config = dict(
    num_hidden_layers=11,
    hidden_size=512,
    num_attention_heads=8,
    num_key_value_heads=8,
    head_dim=64,
    intermediate_size=1344,
    vocab_size=39422,
    hidden_act='swiglu',
    norm='rmsnorm',
    norm_place='pre',
    norm_eps=1e-06,
    positions='rope',
    rope_theta=10000.0,
    rope_fraction=1.0,
    qk_norm=False,
    attn_scale=0.125,
    bias='qkv',
    tie_word_embeddings=False,
    parallel_block=False,
    init='normal',
    init_std_qkv=0.0186,
    init_std_o=0.00396,
    init_std_up=0.0186,
    init_std_down=0.00244,
    optimizer='adam_variant',
    learning_rate=0.000287,
    beta1=0.9,
    beta2=0.99,
    weight_decay=0.49,
    lr_head=0.00524,
    max_grad_norm=1.0,
    warmup_steps=369,
    schedule='wsd',
    decay_fraction=0.941,
    decay_shape='linear',
    final_lr_fraction=0.0,
    batch_tokens=[32768, 65536, 131072],
    max_seq_len=1024,
    doc_mask=True,
    train_tokens=768500000,
    max_steps=11299,
    dataset='wikipedia_en',
)
Each number is 128 + 24 x the weight over its row's rms, rounded and kept within 0 to 255. Layers, rows and columns count from 0. Numbers have three digits each. The size before them is the row's rms in percent of the matrix's.

# gate: layer 4 MLP gate, 1344x512, rms 0.0182, rows 254-284, columns 320-383
# up: layer 4 MLP up, 1344x512, rms 0.0185, rows 254-284, columns 320-383
# down: layer 4 MLP down (transposed), 1344x512, rms 0.0164, rows 254-284, columns 320-383
gate254 109:152136061139163166136125115110134120093150137156145149154135139146127100112169107137117137101104105103158140124138171130121184109105142117126120118113119122133086120121152112125143112136133120
up254 094:154061141103122148115155139149108142110132129152144141137077122112149104108114116154120135114131167111152154160118149121130156134142105165143150125116159103111143135124110168125102129136154137
down254 099:094145121144133118136100098153127121141127111082115140126178132116096153137118128101114106151124091124095103088147132112131107110098141101105090142116094146122124106139108106132142116119105097
gate255 104:156102095080106106097080139141093110061145075115090130141121098173114115117144094136103122145142178195130125148129131104140132137135133128080099139138132132148119143129134101114090123099108160
up255 099:149156150101118130115125094122134139142155141075162135170104132097097173136073113132083080131139142140144119120176153137087095069103171126143121137073105154152120115105109105126142133120145116
down255 105:162111169105120159136091157116130130101125081096067104141171137137104097116141086107132153134101067151122113096114091105164114120130123113093066154130105114151125132147112109085153151127148140
gate256 104:149130125173174142124174084114099150150161055087169091074105125113085137101060131116136136143118130174133147114087144129099104127140092136131153164112131166123100146128098175126125037174131121
up256 104:117131094138173132159133145132158158108092102132107142139097123134118135146121142169154147107080147130096132132132153144136104155170101150160154150114141124095138117109135118123141109134135126
down256 101:137088132110140143118119125139111108104147106131107113151135156102106094116159138124111126129134104095143141121151109140118137131144135130124102114122064084166127090154112133152153130134151143
gate257 103:132147155090134088148099106101139141110136118139082127138161114127122178101122105133109121187132177157148103125111108141127131121123138097159109150078109145102163112140138121168100140139176153
up257 104:139119115155119114093125165102112122187156148141128120106139154092126084087112138128164122111165106096110141123155102106134118132102138127136138138138173128180119105131136154186152144130134099
down257 103:129124122101158098143132142157109121101118147151129105134122154165094110125118130160139118101117112145101128196092123132107113166115137142097107127142089134133120135069125114091136112094125138
gate258 109:102117135107149143129107144122066138090155156121123161143145146119102138182121128094134185128143131148112124152098141112121141116117131093135123094109102133133125138092138072122119127107106143
up258 103:096152138086077106133119149151127106146122170098164100106170121093117136125096178148102151154114123096122073086134146117112118137113135150130152144113120173117145152162144134153138109152128167
down258 104:122138104167136121112064102130110127162140109153113112135144130169156088154145090154155149073162103133135150123125104151104132118138148151127065099143158076149116123132109126141136148114123106
gate259 095:167173124145092148151133132098131120153130074123150132130164159120138116152158089117124100131157157153101143143095154161122139164116120175111146132150129120137143117110108150120096128117132135
up259 102:128156141119088148155140126112128117134129120113100137136149128141146099139171073171136098104145125114173106149133121139128176134143125145093106138158098139145102110143149151114139135084093115
down259 099:126142120127131134099139098140144155130150146141077113122117089126109123086079177125105143130094121116136116122141114105133132096154144103136094114100140138129138129123141126107134115137133122
gate260 099:197106149124122121113135120120104151150135130141112094135108116113146124108091146136152089144124142138142156122117139108157115125118155132140105150066121087132137107145121119152139145118136127
up260 105:150108104147119098166165154120165151152128118153117108168120151156133174105120093128113117171141092105124178166177108102120101113112132138092150123123091101143142117130173111148109118192109098
down260 100:124145094079134156085141122123130089119134158119117152096146131124130141125142119174157137102130150142159099166147122115112130144120087103161134114164131131126130148150134135106152110132108133
gate261 093:144125082105131156112139093109118103136149114166121131080111109162096128113136132098168146149090107130127089163090127097111135140128118075156132102116165190113105130099163132156115077180133116
up261 100:127136170100101111112115129153117142155154157109131142166101103123145147150115130128113120135129144133138151150127144115125114108107122135127144130122114085164141108118141103139142145138114121
down261 096:140135132096104181099127114117119127124138117174127144124072107137099127145150134124128138173112112084142088146121115132097128108129146135148126128118146148113128095105123150124122082158136112
gate262 102:111115136142091135125121139143133106131106172117096126114096113126115148106150095149079091157127145146153114131116115088120146098152071137141135208170124163106109135120127139170062153133139123
up262 114:134157111100146140103142097134152083143170113113150126118092133159169160131077140130133106135105120174093107119152145130125094156095158132157133126097132114129160126098078130124136109141158150
down262 105:108110152132107107132142077155136119116112151137073143161115104096159159125119107167121076143110143128093086161126134115116109084150077114129130164136129123081152116150119125151102128117104090
gate263 108:168131125119124105130120121108135095131117124127125153110125121172145137110129098151097145122099145150100111129169113117146148122155145171118091107138104121146083105113109100114146130099118135
up263 095:134141112144161132182157165134119109111109132163167154101056137114118163113100100129147133091114135080151110145116160143123131133117123139145132111158145152113168134152148116099113111149178115
down263 096:126124137116099082078134100123150151178130127082109123126193165150157101146155170120097120121180122183129126153108110116155133125123118110116113145124109123143101109130132149162114129093075101
gate264 102:133167126154154113135154119137126132128148098147108134138130156091144148153120125077143092121105161116132106140103146141128149133112189131131138121126108119138162153104095147132147099195128130
up264 095:120071127127134120120138087142136100133135123127087126139142133125154077142143162086118082110118111110133112110119085136149131110100139131178112151131109142120176115094170077099097154096128136
down264 100:156129136137170122101125128147168154131155127166125161120099091136094159129096074152126132144139145155161176086104121130084125136163123128088111113144137142157106118098111115132133100165101116
gate265 107:126105061166160114140127159120102111150138142063143170106131121100122116108080180160142132136146141144087124128125104131145155138155075147141131135129149172121069106103123151109114094137125179
up265 117:130158165135115144115125104162103097120099109134111110118129098132132117183116140089115117104112148090099105153131154145132162139123177072193128139139165124128186135143166143148140169104151122
down265 105:145119147122138140132141129093138113170114149163122122085101133128164129151075197109126136121144133106066125113150125118138128096195074124149168146142150184111100093078123182106109116131131153
gate266 103:171128111099119135119132126117125087135139132150141112108129116143140124128111204125144132095140155113132159101143062098124172112119193109173127130087117114092131141116142126148153131142105156
up266 098:154103149178152111114146118113133144085137141152163159182104205116099133102125130137161165135128173154121103088111153114152122161080121121142150120130113136117147089120167142119136119175082132
down266 101:092136099134076124156144123137091145153137102126119094102162114095125135134155096139134088105113077137151157147136134092154141094126077128106138131113128148118098121135092123132157167091148133
gate267 102:169091132156122162133138105127107092125179110116129125098119131116102082160118156119137105151116120151108129127071158119113122096140056140114160114094185140123096159115135081142102100129156108
up267 112:136112169106134104170123155119127108100158111113126109141148127106122099151117131175146110129114138151076130128069155187101133112169091155147103146130134168115085107133116119123111134099164103
down267 107:150156161121149099118136118159094097130105102140118109172126147134142164119097100143149163100131113138085124149096125142105130113130182097166089131128064100139151062108096165105087176096144125
gate268 096:087114126082103145143147105100151148145073151138130097145109096139064170106166072187144119130111111118104150117108153123143138109153102149122138091139149186144112104118126105127122078132102108
up268 092:060109156091148168131153146095123134113111133161135116162125090130097145194072120133160083119121114128127126159086122153137151137103145069147174112190118150140117087097131145095117100136119084
down268 094:171143084150129103122123117137154113132128138080126126104138151145157120087201136145096136138140147115150149120132131136106146090150124166126078152104123110131121160170112116181122169122108162
gate269 097:124126102126140103114141154131141131130122118103163122132143172113077106112111150125141184128134089107151176078084125141129159131123123118094121099132085159137100123102148088121108105155168120
up269 089:091137124138134082167144136121164137100166126157123106145151148130155125119125138135115074156150128114077125120127127166157124137123153114088112116141174147131132105160122116151139120115077110
down269 090:153118144112096144098106104125121110140097132109132153113122067137110136158141123147125208094113119132188149118134154118107137124160119133157148147118087136137104129097139151107082156144149143
gate270 094:136103094099150151097140147068088102102101133138153138098122135153141166151136075162177130131119120152128126092119132168092108177097111112149140132152183150175107106099092158125128092162169147
up270 105:123093128109133122113132169079073119111065136167158122150077149156113112120180103143178148105076109119126136080102148162100101155132139094130140122183163140158101110132113145116123115160179104
down270 096:137134146162106114158159107151135125170162146140104134168116137119102107123117189088115145114116132126123125154132129110142132100143110149117135105105072122099138148144138111150088120108121137
gate271 094:114123138135094134122171097118099150110103137097107124133095077128135134147146098110156113148205165150114151129133145111119148148155117114130114146165147098128152129130117120146144145128080148
up271 092:151167139127146143144109082108109117141149115117100132112165141126153142183123087129155090146117114135115124114138086136147151126104138126112160127114125114130124117135123118128152138108176104
down271 096:108124126132090125139128120142126130131144126163090159127078110128130108127184131100121105130178166116102128140140195119133117098155110127128115129147120138134153130124109145062100157139129143
gate272 097:127130103115170145125109160123159103110130126127173142104084170150118163116130156110111115125209141141103130124115143120147106143109120111187133142137130153127101104103090142118111113150148168
up272 105:103145096112137153118130139094114107117157155144149124126092197188145136127146139133113151134108143154125158095116141118097109098147083153147145168117108118137134150140124129112155100091180205
down272 102:132145114137115126154175090134139159119139105150149118124156138148170092104110095123112146128095127132141117134147149137131123182157116136102110118139145116140142152126163102156111140108132110
gate273 096:153134124144117115182164105145127121107183126144155149123164115132147132109131113085138053126137133135099118153119168175147162132141137140072086123119133121149117145121134122131130138132123115
up273 097:152096169184082099131138142134167166089169119112115144124124135156145098138135136103178123095120101131134137087083148147140119138151139117125107176139145110162106109119173164105114136123121144
down273 097:097158098082114142097134115130075063142122127115164129141105142136155120132100147120133146153113162121139100152151100093116104104096082119132143135085144149067106141141108087148137108145087113
gate274 107:122193123128164150143129080119127103113130112139128147152086136113126149169162137130076073131170105142116148137162152129079118131123168135139125118143109106117176136147128106141128102162135095
up274 103:111079154143129098163124163160151198136117152115135183135153158150120143105121131139150144142119115132141155147111119114107102093102091129135129128097087108123112124134101134156128156114092156
down274 099:084137101095142108134122124119108110118136112139108124093090136117137116170117131143118089134132141122134131107136149157107129107114103158133154176168146148125125152127133109123156077101116114
gate275 102:143130100111151141115146120094110112119147121145087087146118170081189156145149099159127115113107104137108114123138111124120128144150131136144140109130113159132128144099166136137090138137136162
up275 098:120118146170102125113113166137147143144095133143105122180162164100113151115133124139148186159123126104104111124141119127147136158108090147131178082133135144150081106120123078081151147124106117
down275 101:122127108113156168128143083136114165109129113138151115121128086135075126102148106116132150128106109146155144109130118145137156111117146124146137119110133109100142140147121156138110106130112131
gate276 098:162096136112148132167120098124107124085145129143125105133123156135121137134105113140102096158146127146137106094146090098157106088111149153128139140117143110115088117135067112118125123155125130
up276 111:164112157157122149146134095105083094074110124166135079110068179115121102095125089172131114140094155106146126099130089115173106056150127165108119141132097160123091102137140127109160127112116120
down276 103:118145112185115127103124094133085110125116124132112144119123132093119123110146099135134150111065139106133143134129109120138132088146139095113135132132096172115169122151194101099149149088108163
gate277 100:129131116152136129158122121124118123091133121134147102146147143131141124123117100150102109140103125124080160153112109148119069166095120127120152153137096167131127116107122140158089124132126140
up277 101:119090143118119138109148120162110143148133122128094108128127130132118169174160154082130108126097131132103147141115090092158112141152150097159150097091119069139100087119139084101150128134142102
down277 101:103113131133135129131152091124110108158113122139132110164192157159114142109154144153156122097131051157101184111129093113139109129126141138130087135115151093134111141173184105150142131152142144
gate278 091:129167147108114123107116143158109148097194096160184131125153123106165133120140105061096147114113131103134141140134114150119106154130096112114120118097132118129114107098133108126137102089118114
up278 098:102143070142136151110139146117113111153154135119122138069119163090154150087139143128142128161151124119111134133099142114118106123127132130129135111121178149131152108150137110127121117123151161
down278 100:121161147124122162127152116150117135095179102170184115124173137102167116145157169077087142121118108134153142117159123140138141163132142090104124114123096118139092116110160106111132136073105106
gate279 100:133098099105147157116158148125119132081126162107171166131117139157109118125151162127137159071142142102126153120095105117125158160138155138119130090173131124109106145104093102122141120109121126
up279 094:154137164122160116185107183144140097136127114155130121128122117122124156063153096152123105133133131129141077117166122144108125119157117141163136130139084143098144105143152147130133104192140134
down279 098:085117093132115157071144091091165147119134123132114112120118150169149108192115156084126175120127114108116185136121141115134101123104174123124100137125149116163101129113110100131138157110159116
gate280 104:161104128107133100164126166136161107116139104117096157127111119113138106128118133158095152211091140134121124170143075111115128133073128155134101109134135095098126135101095090126140101109147110
up280 096:102110124110139105168126146127151131167139140158095111103106144078119133136137131158141094133130111126162127107094098120157118146145154148150152115100094136117152122120132148129155133127123147
down280 096:099099100086153165152127166135097097167068150154169173089112105104120129094131104102111125133119125148171131162121144127130150152126115174083161109186132134105069115119102127126106110170156151
gate281 096:104176091112101153110114117178115124143136111125074146210142152123119144178133113123145168143170096144077114105109116095136128129112099151159093097160067110145095130087144103123128115132131104
up281 106:141147119108090136168128131120132108142144142155081124141117180139097135129159129135182183090114107124140141112148127123129121134118153171103157088170110119142139129121159135130124084121112092
down281 100:136116155160128133158131130109138115092108148136190101025131121122133140076147117143154082118109171112179127137120137163149128139159173120102164151101200143121145125141121159128119173138123148
gate282 098:182143159130147170114148112133130076113133091122124122085044120135115097150140144120141147147139133172111151116098133118119133144122093122181125122140123120105115145122133127174127126112102128
up282 093:098122112136149152119152145125120120137158158141115128142127131163126083136157139156139119118146027124112147131155142102124146172133126116109103105149094112116160161167146162168131087149109113
down282 098:128114110122067128137150107110107115131132087124140094167160128134150138165126164131136098116145139158135114129115134162119129122135164132132084084097140146144164114109166089132112133123099128
gate283 099:139115151088128125166130105143116084157139127150205159130162134133094120153119133081114156143101143120131087155140134153120160129116151062125110110152107090153099161155099129145135093159131172
up283 096:120125150135124131131137160117133102134146111103145165142136089104123073139133159123159092145172128121103116148129125135114080137143142134125126172126098152155125160139098092172181099150102105
down283 100:111144093131121140140132121144167125124120120152117118122134113138140141151083153143095155105094123148120106167155152146164114151126058102135131142110136141099141094137129143088102133130159133
gate284 090:157108088160128126093160136136115131112103144135146115111122116109105121122118096147135136140108166119121129078138136112115127154145120133153064165116144100118163113105144128134106146147131138
up284 096:121140140099151131179130099132116169122090098126119117174152130113172172118140111107103102137156135155131108129085073127120099128144076119145164164126121182143122138131148124119137145124139111
down284 095:153096110168116097105156122116097122090099123140158121115107089139132119130115112152103161150108180098116136114157128121090107171149120137136095159114116133115148126102154147116121177139077131